Weights of a small GPT-style language model, trained from scratch on English Wikipedia.
Architecture: RMSNorm before each block, no biases in attention or MLP, untied embeddings, normalized queries and keys.
Training: 84M tokens, 5615 steps.
Each number is 128 + 24 x the weight over its row's rms, rounded and kept within 0 to 255. Layers, rows and columns count from 0. Numbers have three digits each. The size before them is the row's rms in percent of the matrix's.

# q: layer 3 attention query, 96x96, rms 0.129, rows 0-95, columns 48-95
# k: layer 3 attention key, 32x96, rms 0.0972, rows 0-31, columns 48-95
# v: layer 3 attention value, 32x96, rms 0.0944, rows 0-31, columns 48-95
# o: layer 3 attention output (transposed), 96x96, rms 0.0964, rows 0-95, columns 48-95
# gate: layer 3 MLP gate, 256x96, rms 0.0871, rows 0, columns 48-95
q0 076:111089108148096095125155121129114143166124118146092124100148148107141119148150134152153149092173132110153148085122123114148146135150137115164116
q32 052:121084133135108119145129112109090121138136133146107125110139131112151095148152129127145155120163135124168158067120071118148132109152145092176137
q64 074:138071173129100114098162086107124161117151066135135155110112122104165103161186155110163129133134121128110154097094089124128155123097113144161153
k0 100:115110129120132155114165111120132158117111075152124144146080125145131141131142176182152112126099110162124114129136133143149128136081112115079088
q1 065:151126077111131147160143117124102156097151112133156132132120108138148106093107108088132124147082126102122113193105153144128097132112132101128132
q33 080:160123122113125134171122110115099076123127133159167150142108133132145073116091105132093136149127126118127152110112101099115156142130116139090133
q65 084:127150114142145081172113122149097099169079163118114147115166152130135069110107122149142134112126114123135130169115098109139119165176132113113118
k1 095:129179147107172142122093171154156114137130133082157113131119123153092132103116119097130134137089096135110095183146159145104083101115124122104123
q2 075:143125158138134109187096131161139103134116126098171143186099117147106091056129121129106127150168159104129129105104156134145127108103140146090102
q34 080:119147133140155137153124132129129155136161100118140148110077116135105121080171104114157120109130085093154122159102153137137111139103139131097100
q66 090:155117136152128131070093128125113165132153142154139114115115134157111131095132159075128123129124145147078141150147161146102149132123126141135194
k2 139:134183129118158160119100136166140131102094135107146118143116109148098132130121145105111103126071098159127088177148160128107083114111114111108118
q3 139:120142156170110118130091162113157084159082171112159132122114133117122140118100117119114129174149135134138113140153154141099089094142135161099128
q35 145:156152154116080116120101182129118122124111128083141127120129115132108160141148130127096106178136120161109100146116145147128143140130158186107104
q67 131:169121184139121143101131156152147124103116109090124108139135116132111134129135108108143138176142139155104137119071147123129128061093112164129146
k3 089:151171117129166155135090101150148126109116137153116159160095103124113141120126113128130118110172101129102132143164135113098123163089143135138120
q4 056:114075123136099124106155117115103164160151091129120131126128156099136109137157133133139180101175148100145138092108104106151132130127142126162121
q36 076:145153125080146180153119133128127095106102142139167108147105111143108132107081127151133117148102126129141085149159101114131089122136087150083109
q68 048:156089179103109087152138103114065134118087097120128149111119130117154100165154169155162146141115095146148176099140096141164155099085113146126121
k4 195:128087107138082101129151143107123116150119141152123139108148139089155099149141117141113159126167156109142168080109116130133161116162148133155144
q5 082:133152147120157175122118130142132111107141129111173141159094113163128131112108153105089111154086121169096118168136134136123104125100121107092112
q37 083:118176149113154170127115143131134133098147112112159131145116125155110131097109120102086109116099093147093108171107147125136100116089112128089119
q69 060:109183134118147157159104139135148097121136141111143115124142124137087129102096134130125126155110107155133067168118154121100119147103163117100105
k5 096:115185130146156117137071173155152097131102195090124134135160118125079130091104109102133139126108141114110112149148179127098090116138122151129124
q6 084:136152135118162169119092134152136108104111141126155143158099119153105121120088145109107103158088145164106106152126119147104117124094113126091107
q38 114:137172149114141149098094135136135136111145123114143119132096135152104166102125123118149113142093114144112085170124157144099100139113110146086112
q70 091:142167107099157160125109124161165123097127123129154130164127114138108146116109111129122108143113123140117059145165149111091095116111127116112109
k6 088:078157156126146179161085159180123123148139130133137130143149115150092124096156100130125133125124132132110099159146099156105133108072098116129116
q7 104:158158168130135149105126194119115109137110147122142130127115098126097154110115056125091160143151139121107109124184143103141115119162163136109112
q39 145:136072112118113140136165068139101157114167093176141138127122135111166107153189165141122123102128136116138150092117088129137164149119120099129109
q71 151:164118188121119140100135139149154113125115090124171119140133122119126137131162141087147143186106132114080140134091121146109124073093083158134122
k7 098:124122101120124135181140068125090168140138144160100084114120099068124122148133128126154127134140197155142125104108096098131145123180105105138125
q8 139:173127131157120143124112113118119126149148066162138121133123143120124165155160128110123118187150112130124100116099100165129126136131125137117121
q40 147:140182161142138110124094186124152100132101158076132122134139119153099150102098092100124111168121125126120095170145175131122099106142140170114128
q72 167:165116187128125145104131127147160110122123095123173118145123114114125128121163139079156134180110116130087143138088137154104136081092077159136133
k8 088:113144150126147145122115151135142128120108128125151106110111109144135139123174125112075143106116119098118126145131149134111155117068111079112163
q9 116:093142143125103110128100170132141105135081162117126137126134153124114107063089156137127149101144132145159137130130191112097124106125146123146161
q41 127:075153087149106087139127166133157148139103152085112101117171129137073092093118086111147123121131110123104135139121150128102103105120158102120129
q73 119:153108143145125104093136168118119099115131142143165129140142118134104132113134155081104164160138154105104114110083154128076114082115149175175138
k9 087:132157146137110149167117102133161144105113154137083139155156058133136168135135111152150121122180134120120118086142120116106131139129131071141111
q10 091:142140085131134168133125099129121149123167132176137098092133128144111096096131124086130130114144163119081144121115140098146145087144088078119153
q42 089:121168090119165081089111202093098104138148162158135084108115146136136116108162146121119101102124120103099134118105129179128107100142106117131156
q74 102:124136175176163111166146126100146107141124092127116089136103110119153170149156149144118100123165168169164105175140137170130171121171105132123140
k10 091:127107133131132132099127082130088111123111136158121141129133099119078129178123140154130132128099139122143143116145138118138110135144156142143105
q11 091:140150143156137131114088177126129111169112112139085114080142131107112128142166132097155127132132156162113080129135124116099148128152132147164126
q43 098:138150105117128151120094138116075129137116125144083143104123113128155140067174146130100133134119163130147116133125132111132102113132154095162135
q75 096:143142129126120116096105166143145117147152142139146132117143099143119119071103115115131106177143123108123114097097156128122147126180150127133107
k11 103:131130189164111142144123130175099112093143149164133152133140101098137146140147134117125134138143106116094139139166120141084134134122142084111105
q12 135:109163157144145143150108171136140096143105184109107130117131107129102123092088074146129141135126154096152111158157148127112101124165160138112128
q44 121:115136097131132156170125137101118146148116115119117096100136139095063187126095119110178160140126142089156127121131126106119104125166147118127126
q76 127:121136067145143140117087118159122093163150125159092151113119149095125097120153131126102093082114109123144122134136097119112167180174113102129105
k12 085:141125130145104097099120135120124114118093151151149101137144136105138184103114160137135116154129140142163119096175135107111164073136149113116127
q13 076:154135093132123119108087117179116134096150129091152145116118142145124196121129138114104108175150105156178141109146137134118141106117125087131121
q45 082:123133103162137115101133147103175133131173089130095138130110116111159116127168133092118124138125172114109154129116063114097128115143186155115145
q77 097:136130129159123156111130141174105125166141164098152089141146048156135101151110141111149139156157125127085110131124142105138118157136120158110102
k13 100:124147116111106144118141122097112131151147136158109200137093151121076119131115095115137144147111132101059129137099173106124152118079112153134115
q14 090:124158106103135152106130156146120106154051145132149137128115125141100110123110092120095182137136166103148109148181123136112134111131169177101164
q46 102:172133101133127151129156090140119173077161101176111118111121090129177135129096116146125109130141146092121144138118117097141164159164151128113161
q78 096:166123180128154112110131124118154112130120089133167154111107135175133100111082127105125155151103106110115134094120145175125137055105134161128140
k14 098:176107146126094141201142099151111106135122098115106153101117136107148122140157145096153104118164102125112167121109136139183124131123087152147154
q15 085:138138134127124113146144128157135130126108119150096117135092163148158139089173170152124110101137149108126134143074085083097094131121121114084085
q47 073:127123135121128078139137118139142131136124162126138101094146096102185155160168127113140108164140132137114134100113114114115135111177132124109118
q79 099:118136089148136109112106125112078113134123112132134091150157117125114147159150077142127142133173133134136147109132176140127121117094172103176115
k15 098:127151146097134141189115123127106145097138141121146161104106117101120127109130092141122108154143142099144117127130091157144104139149147097137169
q16 105:172094115157120107119129102111095138138169087174168126145127141144175118152140148070141128144130122130134110119102107138155123135107099122145130
q48 146:149089105127121139113159122132095159101148111155121115132112124118154141155146161141150143087144141149134142111103100121160160145103119143153146
q80 112:122132094107162157163115142112132133082146127165097142099101118129115117114144136134140132100106107158174135142158142122145103170164128052120185
k16 100:125122104091149157119146107102128151128163088133165149144099104134137075165091106113153140137136126080103097138111137139136111117115110139133148
q17 088:154133090133130109096136133163127122127158157133132092117109165132067073129146137132140130101146150112151150147129133131128160117142154140151121
q49 097:110148116159138113096132096157139140123143117130129102137123142128117109116164131132155129127128069091136136134106093090119097122161152116092119
q81 094:130132156101104110130117138154153139081118128143145184140125121120105129129132145109106128165102130118138114145139163142103103104106137118117116
k17 092:142126114094119123133109045137091145166170129161131090075156129128152102131135082134094106134175136113102137121165147113129186126153120131126154
q18 103:111142149158114155159167140136146115154080162135125128140128130126134087117096113131141144147099130122140123164129145142129111127155121158121158
q50 108:132128124114138169094120125148108141119118145119121109128141111112110086120098142132140140131105106093107151178143124131150132177137132153129155
q82 111:097114146093116108187128084150121095178134131136161144144104124123134117144167128117105125113112122097130119143136091124112121126087107106112121
k18 092:119133141083127119105129159116161127122109114154155163123147161164122149080119132134111116120144118123113126176120118134106113085157154143109102
q19 081:148130154152149128116168139156148125135119116122134154133159137098101164160121102122147162104151110083131102110189148143106094143107075108144122
q51 080:109132097116129108155153177161146136115148151149122107131160097096151178199123147149143131113152117105095156118171138082107121139139117120136100
q83 092:139127120102104097132141143131139125127103138123138131136098169128163143165116136152091098091125150148123103147148131162113138119126172165148136
k19 091:132120109175120125165124124133137124152127126167137127122103075157150124133174134118090110151134178153126079087081142138066145133146166106154123
q20 080:101125122081114111146122107103080157096088111164146143101119077145143120108121080151158124133135131133118077103128125116121167172113136137155127
q52 108:126104080092144137098139135088165125117095128145142122144113116153133139111135148150124128130112116119101165108120137124136152172124116169125169
q84 103:110120104118143131125156112107132127143108141098099073145156152120129141142117069147109147122158155095161117134117136175156124168147113127156117
k20 084:112127124148141124139154132146176134128148119161154123139115092097131111103114106150142144138114111142134149179151116114171099120153117133112178
q21 086:112123152121134124112140130156082115140156126124072093124174131121110116136158115137132114108115173112149138141112156158135138119120172136148121
q53 093:135123133208175125110125104134086106122152134169142131109115086140164058144144133112125111151118140140117116157141145140127104157136112103136123
q85 097:152118141116120117127113098124150084144077132151145096155116123123123109129142156100117147164081126132064131138156103107124099057112116154109101
k21 093:153136122172114186155142131117143151095131143159106114121117170126090097122098106110143139110106159150117107155156107090057145088115135100101159
q22 078:117096085126109122108145135143156120121161127109163137155142119138118124163114121119092118163116119087159133088139116149117169160143122130124122
q54 091:117114135104121072145123142160169103114104141089131109126142164169105107151079148138124135108135117096123175124094135128121138129128128175118140
q86 085:128128094103142134105138120145125152137182126164133180161110141117139123098129150116130139131138111077142143124108149147150113174128098149150158
k22 096:113121183162128155151161083091126137143096129071102105106141149126172130124116111157141113085124123119081137117086148104142121116158138121125124
q23 085:116132123150150075114114155112144087137125177106135134118133131112117132157119122123123121160103135104159120100132157097103128126139127107133084
q55 088:139125141059117112109114161137130092149188119119141147170142135086135101135174158133101174086136125128156143105135085085139107141102116135118086
q87 125:086126087112140111155122137144104137133115169141094140103116153113156145116090107154120148092134136133152104120159159149159107143150159101138155
k23 095:087132126160148179135113107132150147133171114153129120163118158094133099102134156154148095143112131148150102183115089081075123100141143120154111
q24 127:111139111114122142166097154137126114122107171123135140130153131145132116091071146131122145093116149095155124125119159098120133077121142130117152
q56 110:140110119133144139111145129117129134096142127187165053097095138125146146156157155133136134100127149121146103109139096123117153139131127135115133
q88 135:121148093145146135144122110119081091191166117173111153122108120127136148143130110146085123140153157110152091141131099086136125127181122102097134
k24 085:133127139144103132074149097082166157110074149134148175144163142127135139128155114137139121159137089131162135161133141097114086094104116134125126
q25 080:132111152159136173132132133111117196138179138124157098163119120119165157138130138144113141194082158146115138152149161131139145134108127120131152
q57 084:124113155147116169142148089113111159097145117104114109139067141133124190122118096134098115137128153112152143157144148112127094163135106146104125
q89 106:123145077151112109117125138111102129168121135108150130152097125128116103131088143142122120119153128129156118120145099107169161126155077157108135
k25 092:136113120132081132131148120120139124096108139107125153148144132123124137104163122123046187142136144097162173146138150119122141137134130189147115
q26 085:145148156173134144096126165146158114168117133097128109162142098135103183112125109141124128145153149172124106113156127102134134132120143150106121
q58 097:121138131121127114167124092158146122130135104132114105115138119103123144141127136141129126145137150171141097149123109137116103133161155135078085
q90 103:156114175087096102125099115156132118103124100102130113106143122133146121123134108118145136167123089146122116124166092100122153077082155151111117
k26 092:152136116172108140130094110119116112155061132070112124138142106135108144129147104108090105154144147151167184144122110124124178099110105161127189
q27 079:156133109144110146114136139098105121109120074154118133134072130134130100105122137130162151184116145115127104137092114092128145114164113136125124
q59 091:124128133103106163107129130110162119158103123150114110138099125136127097124120067127084138171134141138099131163126106117119118105125102124102132
q91 115:139135103070152134168128159114127160083101135115085157140123150111148113117090110183144126147122130098159165116116160093154140097166135145103146
k27 095:127138164144170114157119118123157105126121108170147130138116112113117102160152144117073152104115091163128133166166146129123135106094079128133144
q28 083:101142158120136131091134199157094115147135098134097111101126120111126178093152118145107141123130149146171094116145118078125075146082104101124114
q60 077:080142160125113144189122120157174140130086148107126149141147128114152145120155097112153095161155142159094161106112148113144111159132129106105120
q92 092:148115137095089108172097119144155106113118142112166151087135099136115086181120123093152120166121093121074082140165107155087115119148145133102111
k28 094:143106115090138177135140112154137161107110148121074134137137105122187138105105153139163176189162166109086127123136134120126151097103131089130188
q29 075:132120103101115123085164133112122110151140094130085165126113123119108094119148104125154157082141124134146109106154163150160168130133142114156130
q61 078:096142104088086123149131104097115136140175107152137132158091148153103104081132148107136106121116123104095131150079133167158100152153106095121104
q93 106:136124165141145112118132108110180095088113120135162124092140167150127080122147138098138101152110134091073191152126101150125134095136156127111101
k29 087:148112113111146134148139124107102121154109151175138118096151092150125142112114169126130158072109078149128161118068085077134113119108121146143140
q30 090:071125154104112103121114084131103137141130102114120096147173125110136155138159138119177103128135116137122135092086140129150150154092150107117094
q62 087:125147132084107080173141137130143145119096127071108150151171142130129122068114143124185090116133109115174133127109145146139126149112143115126107
q94 105:179137140160171098109110097103106110136108150161119128132082149113118122105124153128099141126127105103096133152160084115104157137140116112148144
k30 102:140126160133109146182142191179107105118121115116075132149144108149134123125156107109095136115117133154129132112126085088141110076133113108139122
q31 078:083156159146138106138105133133114102103142131112115128119087105157115159032144138131127113115116143107130158102101195095165100116123125069130170
q63 076:101116150150142166124132111140156096089089125122144094137119131127167147113150141149130153144128148129135164126125163100131167138106139112100154
q95 102:148121124145132107105130129143075132126134166097141133098147097153159148122116108144130134174156120108109124121173119132144116166144180136116108
k31 095:132128136109138139151126125115136136147106153107109153157174113106137156154112108153150165149093158159134085143124094161106077103129066146129136
v0 092:090112095108123125113129149104128167187081138151126102137141132098139130139123139145137134162119130136130125152160118117105115112140143139128070
o0 126:170086127135127119104095113156114117120178143098125137110205126124121132135118123149143147128122135135082118126126132145162091145197116109130135
o32 100:122185152156155128153139088121149117133135132133133166109156158165116155124118127138164126150124167126157118177132065150104146132137153170140101
o64 059:191170122104120118105124161135107132098162127109119144137132132099111092105110143140157143125121135178141112128083132152098133142147085171139127
v1 114:137123105152120156100123131089146126094099139097135168133163140162137112125127116126070086150122156140085133110111113089124134097099176135135101
o1 136:153122184124103137123117131124119166141158110175105110106108139175137136195112111126134146133099107131128116175126149129131139124140134109125111
o33 107:105241109126127128127104141150149126147087090155151151129102118099129130140152109108128142148139158109108108122123097158121132117153110124136142
o65 065:118105151131083125133142124122091117103150082118109084148116131137118141155174121105124177114097169124113115142119127116116141138121134103123168
v2 103:107140126136112133130148140085087161142145134134138157105175121089134119148146131134125128156143105098121110151084098096122152156146129105142114
o2 127:125151170145103145097118128103153158100166146108110135137140109111097118120087134129131135133131089145098145110090091119191099136119106140117139
o34 102:156156138127152131110102119125119111125118096103091108137120136150144134135172104095087119115156136125156186127109129108098132126114120141164082
o66 059:130147143145115104139136135098160132123158145106132093141113118139100101118144147122142138132131161143091171123108110122134102152100149141121141
v3 086:105108122123144135097114152117164121163174134139142103113095119144136074106134117141150154113121113138145126131165165165154118128109175124183057
o3 116:145163123152145063127142135165098129149125135087113114126143110159110129113146104168097118099099158142118072162125134123144103151147159137113138
o35 081:144168090144133129159133097120169109152117162162124119141101121124080148152103134147167142141137142103141067162149107124192155149116133121104115
o67 067:166171135138132134099100149160169101131113107135128136110100098109082131097145123084092131155140139129157133155105120141131098111124134124096146
v4 094:115125152179152121076109116162149117144203131154155126128117123146145093135135145134147083111132083145124106133135125110113122123109119119152105
o4 118:130113110158163087135103136187107158148142102097087113143093114157141144130141125136142132106140123121157130159128146132135174108127180121147110
o36 098:125114136171119137179143069110127111122097119148142166169099149137151147135092151136140100168161136104119079158156106151153166126149137123139155
o68 063:110109120151127146118117114148154159126109079111125125120140100126139127110129162118121132135163093141172136112163147173150137137131114110147184
v5 109:125136151144123177101132134131153157144159131131143157149149099146128073107155097134137166123114105106144125129097139186099147171132156114131085
o5 126:139184097130184109140156126142103149113087122096062121146134107146071109160125125128116152117119152156124139108136084133101150140113144164141144
o37 109:130049151125121131146146114090103116129099091139105127124114129136107102203111132136130138113112130088125106115123162127153139156118138133108116
o69 083:149156097112170126118145118137120140121138110143119141121123123133061094153130146084137145148107141117130152115158142161148147130124133147175125
v6 104:125149148100107131137139111132155147143141122139157097194096137105142105152117142132177119140155157079092183132133119098110141109109141146127120
o6 134:090045136096159136122136114109126117082127122120109134145159158120118103080103166134096145158156139133124133158145147140115131187151141123115110
o38 095:138118129145119173151151106102124126134167074152148120143157174146145133095105129130114144104155136130138091172139126160079136134131164128139166
o70 071:109053140130146135079122139142114150112108148114109148156144157131155113091062143127160156090169118152124101159095146124112142136125114163153122
v7 085:121129155121105096144145108138139116115124151117178157126109131126115106118103078122118128148154128157154139123063113122117130120166153155120146
o7 106:127158125139101157116147114104099139110133184123138147102136169149126155079096111152161124099164168109111123181110118097078120119128120150149120
o39 089:112083153109114127130133155127152165123119126143112132114118133079183131123162121170143130120136130077110132162136161123108152154093112138123098
o71 075:149110148136107143176129124137145117119183151135129134128124095147156138117146088120107120106141142133124122145148113141060109086076146158106137
v8 093:178153089131103177109139111116151147098108106120058107080143140118113152133126103148162186084130186138145134106137152129163117101120077129138139
o8 123:098121157115120100164169131081146127142103160183143165133102108119149125142102136138150118125115117105140142163127123131139145132133087148099113
o40 102:105166123128107112097118162173166178143147151113104119091125109085142126097127127162118165105124125128095136151134121131142126163087138143112142
o72 058:099093118118152130142133108135141128147141106166136132113178073135174115151107109159093107103118142103146123153134122142124128118123111160076146
v9 096:171126126178122145136118130127123093115134114096138107073127179097119163128151097105128124156153146093109086125141122110144117076128096150118080
o9 129:132079136129128101109133153133111095152132139181135118103080124154157129116141139102151149144138114110180166162141102108144137112137096126125074
o41 089:090153113137087132112119122158123136123122104145174150143101093111116126110165115142111137120115125108111154153126109149144104132129099151135149
o73 057:111045136124109143136086112134124107104114151115116121125135128112186127137131155172130155124102144104158143147170091116134167134112084128151125
v10 098:177133124158164085116128125152155131106147144144136082143107131136106125137145159110111126132124159080091120132117134131069120130080111190150139
o10 132:106059131122131088103117130122125109119103125109144118118063149109133122112146148105139148153127119085164107135131178146099145160092115137109093
o42 084:133093105129094102101133137158123111135137136114155145108117141138077137119136129117145134118158086114120092151141128095103097133142132135156170
o74 080:110032132172126132130117113168118103143090173106113138106115121130157126161160113115131167116114087091130118125169105103097099146154134097134122
v11 108:107111145130143109149107123115122094185126105108160166094113082167148118130093116137161120090157108082088154099140110149118125164120076140161108
o11 133:094180165148107109136146097120111132115171126153109104112149107123084140074115142164110109153120131157150116152110121116147090117099141142109113
o43 105:161165112154178132134105127124113128093103132136110114149118156098172146105126090121111112143133164136164136097137131149132130139109120078103091
o75 059:139169136118128107108113081088131126118152134158130100170156123127133141090125124160120120142099128115136135158124131141149102104089117118098093
v12 083:130128112164136139114147097126195093141133150132149126105092175159129185151140143115141115132147162103149128129091159124124081106082134130098113
o12 108:114082095099101145107130116087157091130104159127105143091120143140131108124141142084107113146115151130168157129132117144073122100110144112145076
o44 085:138127150115129126148121150151100119125132090118131115134126139117126092109160113124094135096088112133112166129127111149117091091148109054121155
o76 073:086112143102139090130109135089111131135153189120076122124111133087110096094111144135117125134126154160113131112105098133119131095126117124155116
v13 083:097121166142130088145141129149126091132149120112152077154163131076155133162126111132138145137148083104117087128137104150133086093105126095105113
o13 116:138119079127175142097128144129126087140169117090108126120151110136156136097149122094121148143165127153138159107155098133110148108185114081144092
o45 087:145163154138081118137120080105117110107155155145151151150133119144124137111105155107121097133120099101132126104101123135166098107152125107148160
o77 061:128202118099119145119117166111116165136103168096114136131157121109167112102090185145143114144156134155139105090113132110088156127155090100149119
v14 109:128144098065098099118146099111124128136105121109135166164102188148111110122138114152073085065127120134121134154108111087110119134089113125120121
o14 135:151092165114142132095098112154101145145111108186103118119132108172174139161103136122105138120155137169119153124130150069092090153148129079120127
o46 094:121162122161120135157126133114118119136096110183166144147141110146144136130122110130109103143128182120108129120125106150107109125153158112148143
o78 070:164149154124118127138141152145138156127097069141109153137135103102128161075117169143145133094151136120157149123133188135129115134130133108149113
v15 101:146122119107119138133138126157142139096101104128126121126182119164160152159129081108104160150125094179129130131129129158155118116093144179133132
o15 121:133153157071122148135171100100159127111139125143117122137146140116124109125109118090118147137101111140182119127120112159089152100141120127144123
o47 102:139132136099164131130091130132104115100140086114143111143129121111150085127164108100109148095116095125132120073084137119106089095132139107123138
o79 073:146108134113121120104135109108093122117130164138144103117118107138151104118096088101143140125080126146137116147123126106095163102132145142142140
v16 104:136136169129121149140097094096074154163147122136113168072123172125112117149164141128127116141112136167135095120102104167107116124135102079112129
o16 133:150122126100137111122095120136148136141132138117138157119084088132163114132146172104126108134113118146118142077106084117171137120100121094138091
o48 094:119048120097134116152131136145106153099125143097136110124115090186097139135121159139101115134137102134146138152122114109130138104114129118154119
o80 073:121123152132119087135108135138149140136094187086108146090108074117129124137100144167144157138128121139123134120127092101174122155132115108172106
v17 101:171131106133145140106142139094128107143103112142170145166065109127106132109119130116162144119154165114129133144155141064130116111116126141130144
o17 129:144044105119124135086122147143122091147102119068141129125119111143126119138111127120093146119115152124132197149134151148125106140134115149117135
o49 094:138127156115065138123165116114120101122139148155176132122145087164103168127084130140123123119098086126141142164132133154112109102157163154150122
o81 060:109119124129103095142140158126122156134131112118127137136140118120098128116069133145126123156094143133153158186119186139158117143118142120115107
v18 108:136136170158105144135147109136145078107121128095132126157143116132123170155160128148133136128136088161161122124142153135122152101150122169116134
o18 135:125165136080142167115141134121183145127148138114105117145105118113124136152063134123150131126138090147168169108132123138110230114149115116120099
o50 107:126181121117113128130087164165107156109126126132142144160127134104182127091121130108139119119152110113149153077100110133129101107172106129129144
o82 076:126123107134128121111155116139144116143113176109139106127146102170170113119105143160142117121114125106139144123128133100103149134122102115094155
v19 102:109113135180134103135146122095122124117126085110128057161155123127120136174167109139122135169137097119125127143143103132130122106142123107107101
o19 122:125143083144111130098164122130139090119145126129079132116151161149165128137123096110102110140144100172144193111160095132095137106164137091172105
o51 100:127156133107088122133140101104086097105161154167103120154153092140110125152104170128154132114095113127100170099128156139150086120172097116146150
o83 074:121168142108117131116136156134146134121126126111151138116153161130144102137122173124115078153118136146126153108094091148083168127142101129156082
v20 098:080118180134150140135100130131122068178126151112114137152084125118132114132141125165111112151152093179120145118118128120085119121137145145090141
o20 113:122168073126115118144093135180095114118131129130133110140112126120157145150171102182141109104184144145113110130154154112073155105132154135145131
o52 109:103061138143104151142148117116126118109115173131099159135126139120136148144090156156174114137158134109118098120149151154142153143155104153135131
o84 083:157135110119128146144112128146123110101157098146145126140141104120130134178176141122130102122160112129136095108181150166092152113135114119144135
v21 098:159118175106111141063142143131100135141134148108104116144096127142127168112131132107128093151116102097101129117126133157165118114132142152097141
o21 124:130142125110135149164106125110140136133100114138143113147113159124119111150141150109101116158121132119134114103145153128119177112097128126124112
o53 105:155097108101142133114108163148121112129163101116119128134133140146109089117144161128106155130147106140116131092108140159140098113134107102085126
o85 070:095083124153174118119144142143122135124109186088152123126114109118118106154118099137123147141141120113111114148085146076160129151141124131119131
v22 090:087128105107133142056128132140163128151145120083110091162142132111090119135116073155126114122138140159134106119148153118142129109152152129150122
o22 116:128179129097098099153155121122133106151119145138136104143112149153128132137095085180167133127134148111123079108147146086111160146183154122127154
o54 087:096140156141161105127124160106153147137128141144112153147142164121132117136134155147139123145143145136111146100125131124145104154158109149105136
o86 074:177177150111122128144148136128172115151144055138137132120135114145121117101175137112144108137149148096159131124114130113089132115137130116094150
v23 095:111119150092150121155082094138168089143102127122135116119105112124135112131134135122177107084108109165098157134115108135114127110133103123097171
o23 125:129085096075138130130131096145168116145127145090141103120137101144154125094165138107114145131141140145127102120127093112122152154120130095117119
o55 086:112074116141108142152133112107106140104113135150162117167134149145131126072143133136109102122121107116144094125147097158120141128125129120118147
o87 074:141150116106082109146134099133150182126108134115118121100112097122132138066117165108152139150114092127128091102144136122134140137137116084138126
v24 097:116123118081125093169127152124091170113102148121138152127130096098107126104095158131121176132109150116137120114184127135157120087130122120110168
o24 122:150076114119140177136101121105128138132145130111192152136168144076125134111136122132154111129101140106058114114115157160135119101126093137110155
o56 091:153115155124121116092123124147177121144190117120104114067152166152094157103146154150157144147123119132116114152151096119127159108083151143128095
o88 076:133102115095150138114117138132073160142128156125159170138141133146116116156112099159118135141126070149098122133108133077134119117132112135095152
v25 102:126139102137160116145118102085134153108096117122091092130140107161127129112102093175120133086141074115122173146142133149138110151113144138151115
o25 121:158185128151127103162121076113103179135142108188104143124130151142153133154130104168140128150133138095111086157164136147097130128139137117129154
o57 090:168205091149144116120134116125181126154131148115098153116114141067159135120088129180139138151123133117106126115120114150157133128093105067104133
o89 072:183153128109174148118115101139140146103167100148188140152120096139168113136139099143109113129122107125143127134175139148103143124132119112087117
v26 098:118130125165127124154149127181105148127161160110097124108137164138121096122083093149155175164170135095089137137121112126140117108122125092136116
o26 128:092137139156091120122132125072116114116131170154124154131136128113103111071129121160133126121154117110095117135127132121111127134129122112137128
o58 092:129110171130107134040120168137158146155133117106112110136107141127129106136157110129083154120113113101095164147134162133112167153109154123113113
o90 077:144149156140102139148104161109152130134177096160120143144135139122081149101134127111097136143164108135114136108137178173121141102133140128133141
v27 117:142126126160152124103132152114105161068133140162097099091123117115122125125120100139119119125141104117163122154136130120123110122098201120103133
o27 139:162133095120164137144132146111148135156125106061125180131146136141173146166144103127125153145137138089119081146140140169129124159156124089151154
o59 103:170170121094100104129165123116151117175168136090154119098119076137103161130098171142138127129122062120131093145107116114128094111142157106179167
o91 071:094154113156169144139144172149160118160086138061107150129108145147163138139102107122155156174134136132109093135080111087121107152149132104104129
v28 102:185127137175134104141131111103153121070119101114146126095146090135115124124119100140150158137161096129108137136147128166131088098112134123143166
o28 125:148148127146118130137166159113156148175170125124089130107117110135157147150153118123106141119132111148152159188165125166108140089094130130148094
o60 105:181162132105071108092146132136112142153157151136108124153111070095139143146110150141114138117111083105101137137128157149147124147112139106135136
o92 060:141147107135118144143146153154137186167154120159132099106147115136163155170112146140090146155112123156123133158107113152118126119083151149116124
v29 113:099127112109097170072126124146119105147108113101114125111149081111119121118119085100136082138147116121124120137118128138124131110123150150164107
o29 136:131151171104134146155168136131134119147139129119110098147162140177072121131103151095120157120166131110172116172149109117159149161145119098107109
o61 095:098173147144137147138095167117093162128100088135129138168118137102162117116175123106103136114145119085125128114125111165149110167134133133095144
o93 068:091136141152100159139150117120142128107104130104100086140126163159100128126081187085153136137140150097119114160107141113162130181099120132113137
v30 099:100157139138149111131123135127149138105119107172139152151176089128147138094106098129155177104142098122123134126120105062118139105098107081149136
o30 123:107126113143174127145165142119117129119138121099085153165130142130127140130148132127104123100142128145119179159109113154105135132126132162143136
o62 099:146106149127088158130113064086161109152135144153123111135119130124178168106074151147137114145129102098111098142126127117114166148108145120142117
o94 067:102153110093174158141102127124118172134144118147106133145156143155143160123090172123133106144141139135119184125135135148145162115126152159123141
v31 105:125111135132140116165116105124116081100109134160124152119127102157137135115122127112101130121119113139091142139148158147094124083093127121133163
o31 132:141116145162173165127097107149149147124147054116139127115133137087152129153210122124089133116102112154140144138105167174116146086113097132119111
o63 099:175155120110117137149131078112141103130135118122151119134097104119149134129099120112156099137116104129161116108134133120126179107124115089157107
o95 080:088121113168136117113125090109087111098081163120115131120118129113145142150133081154141157097098110153100128130138142080135131124140128131143121
gate0 090:122098151161157085105102148176134116112132150148149121141122103101150141112143113119157100147115125115138122166153142129124147118140112119120093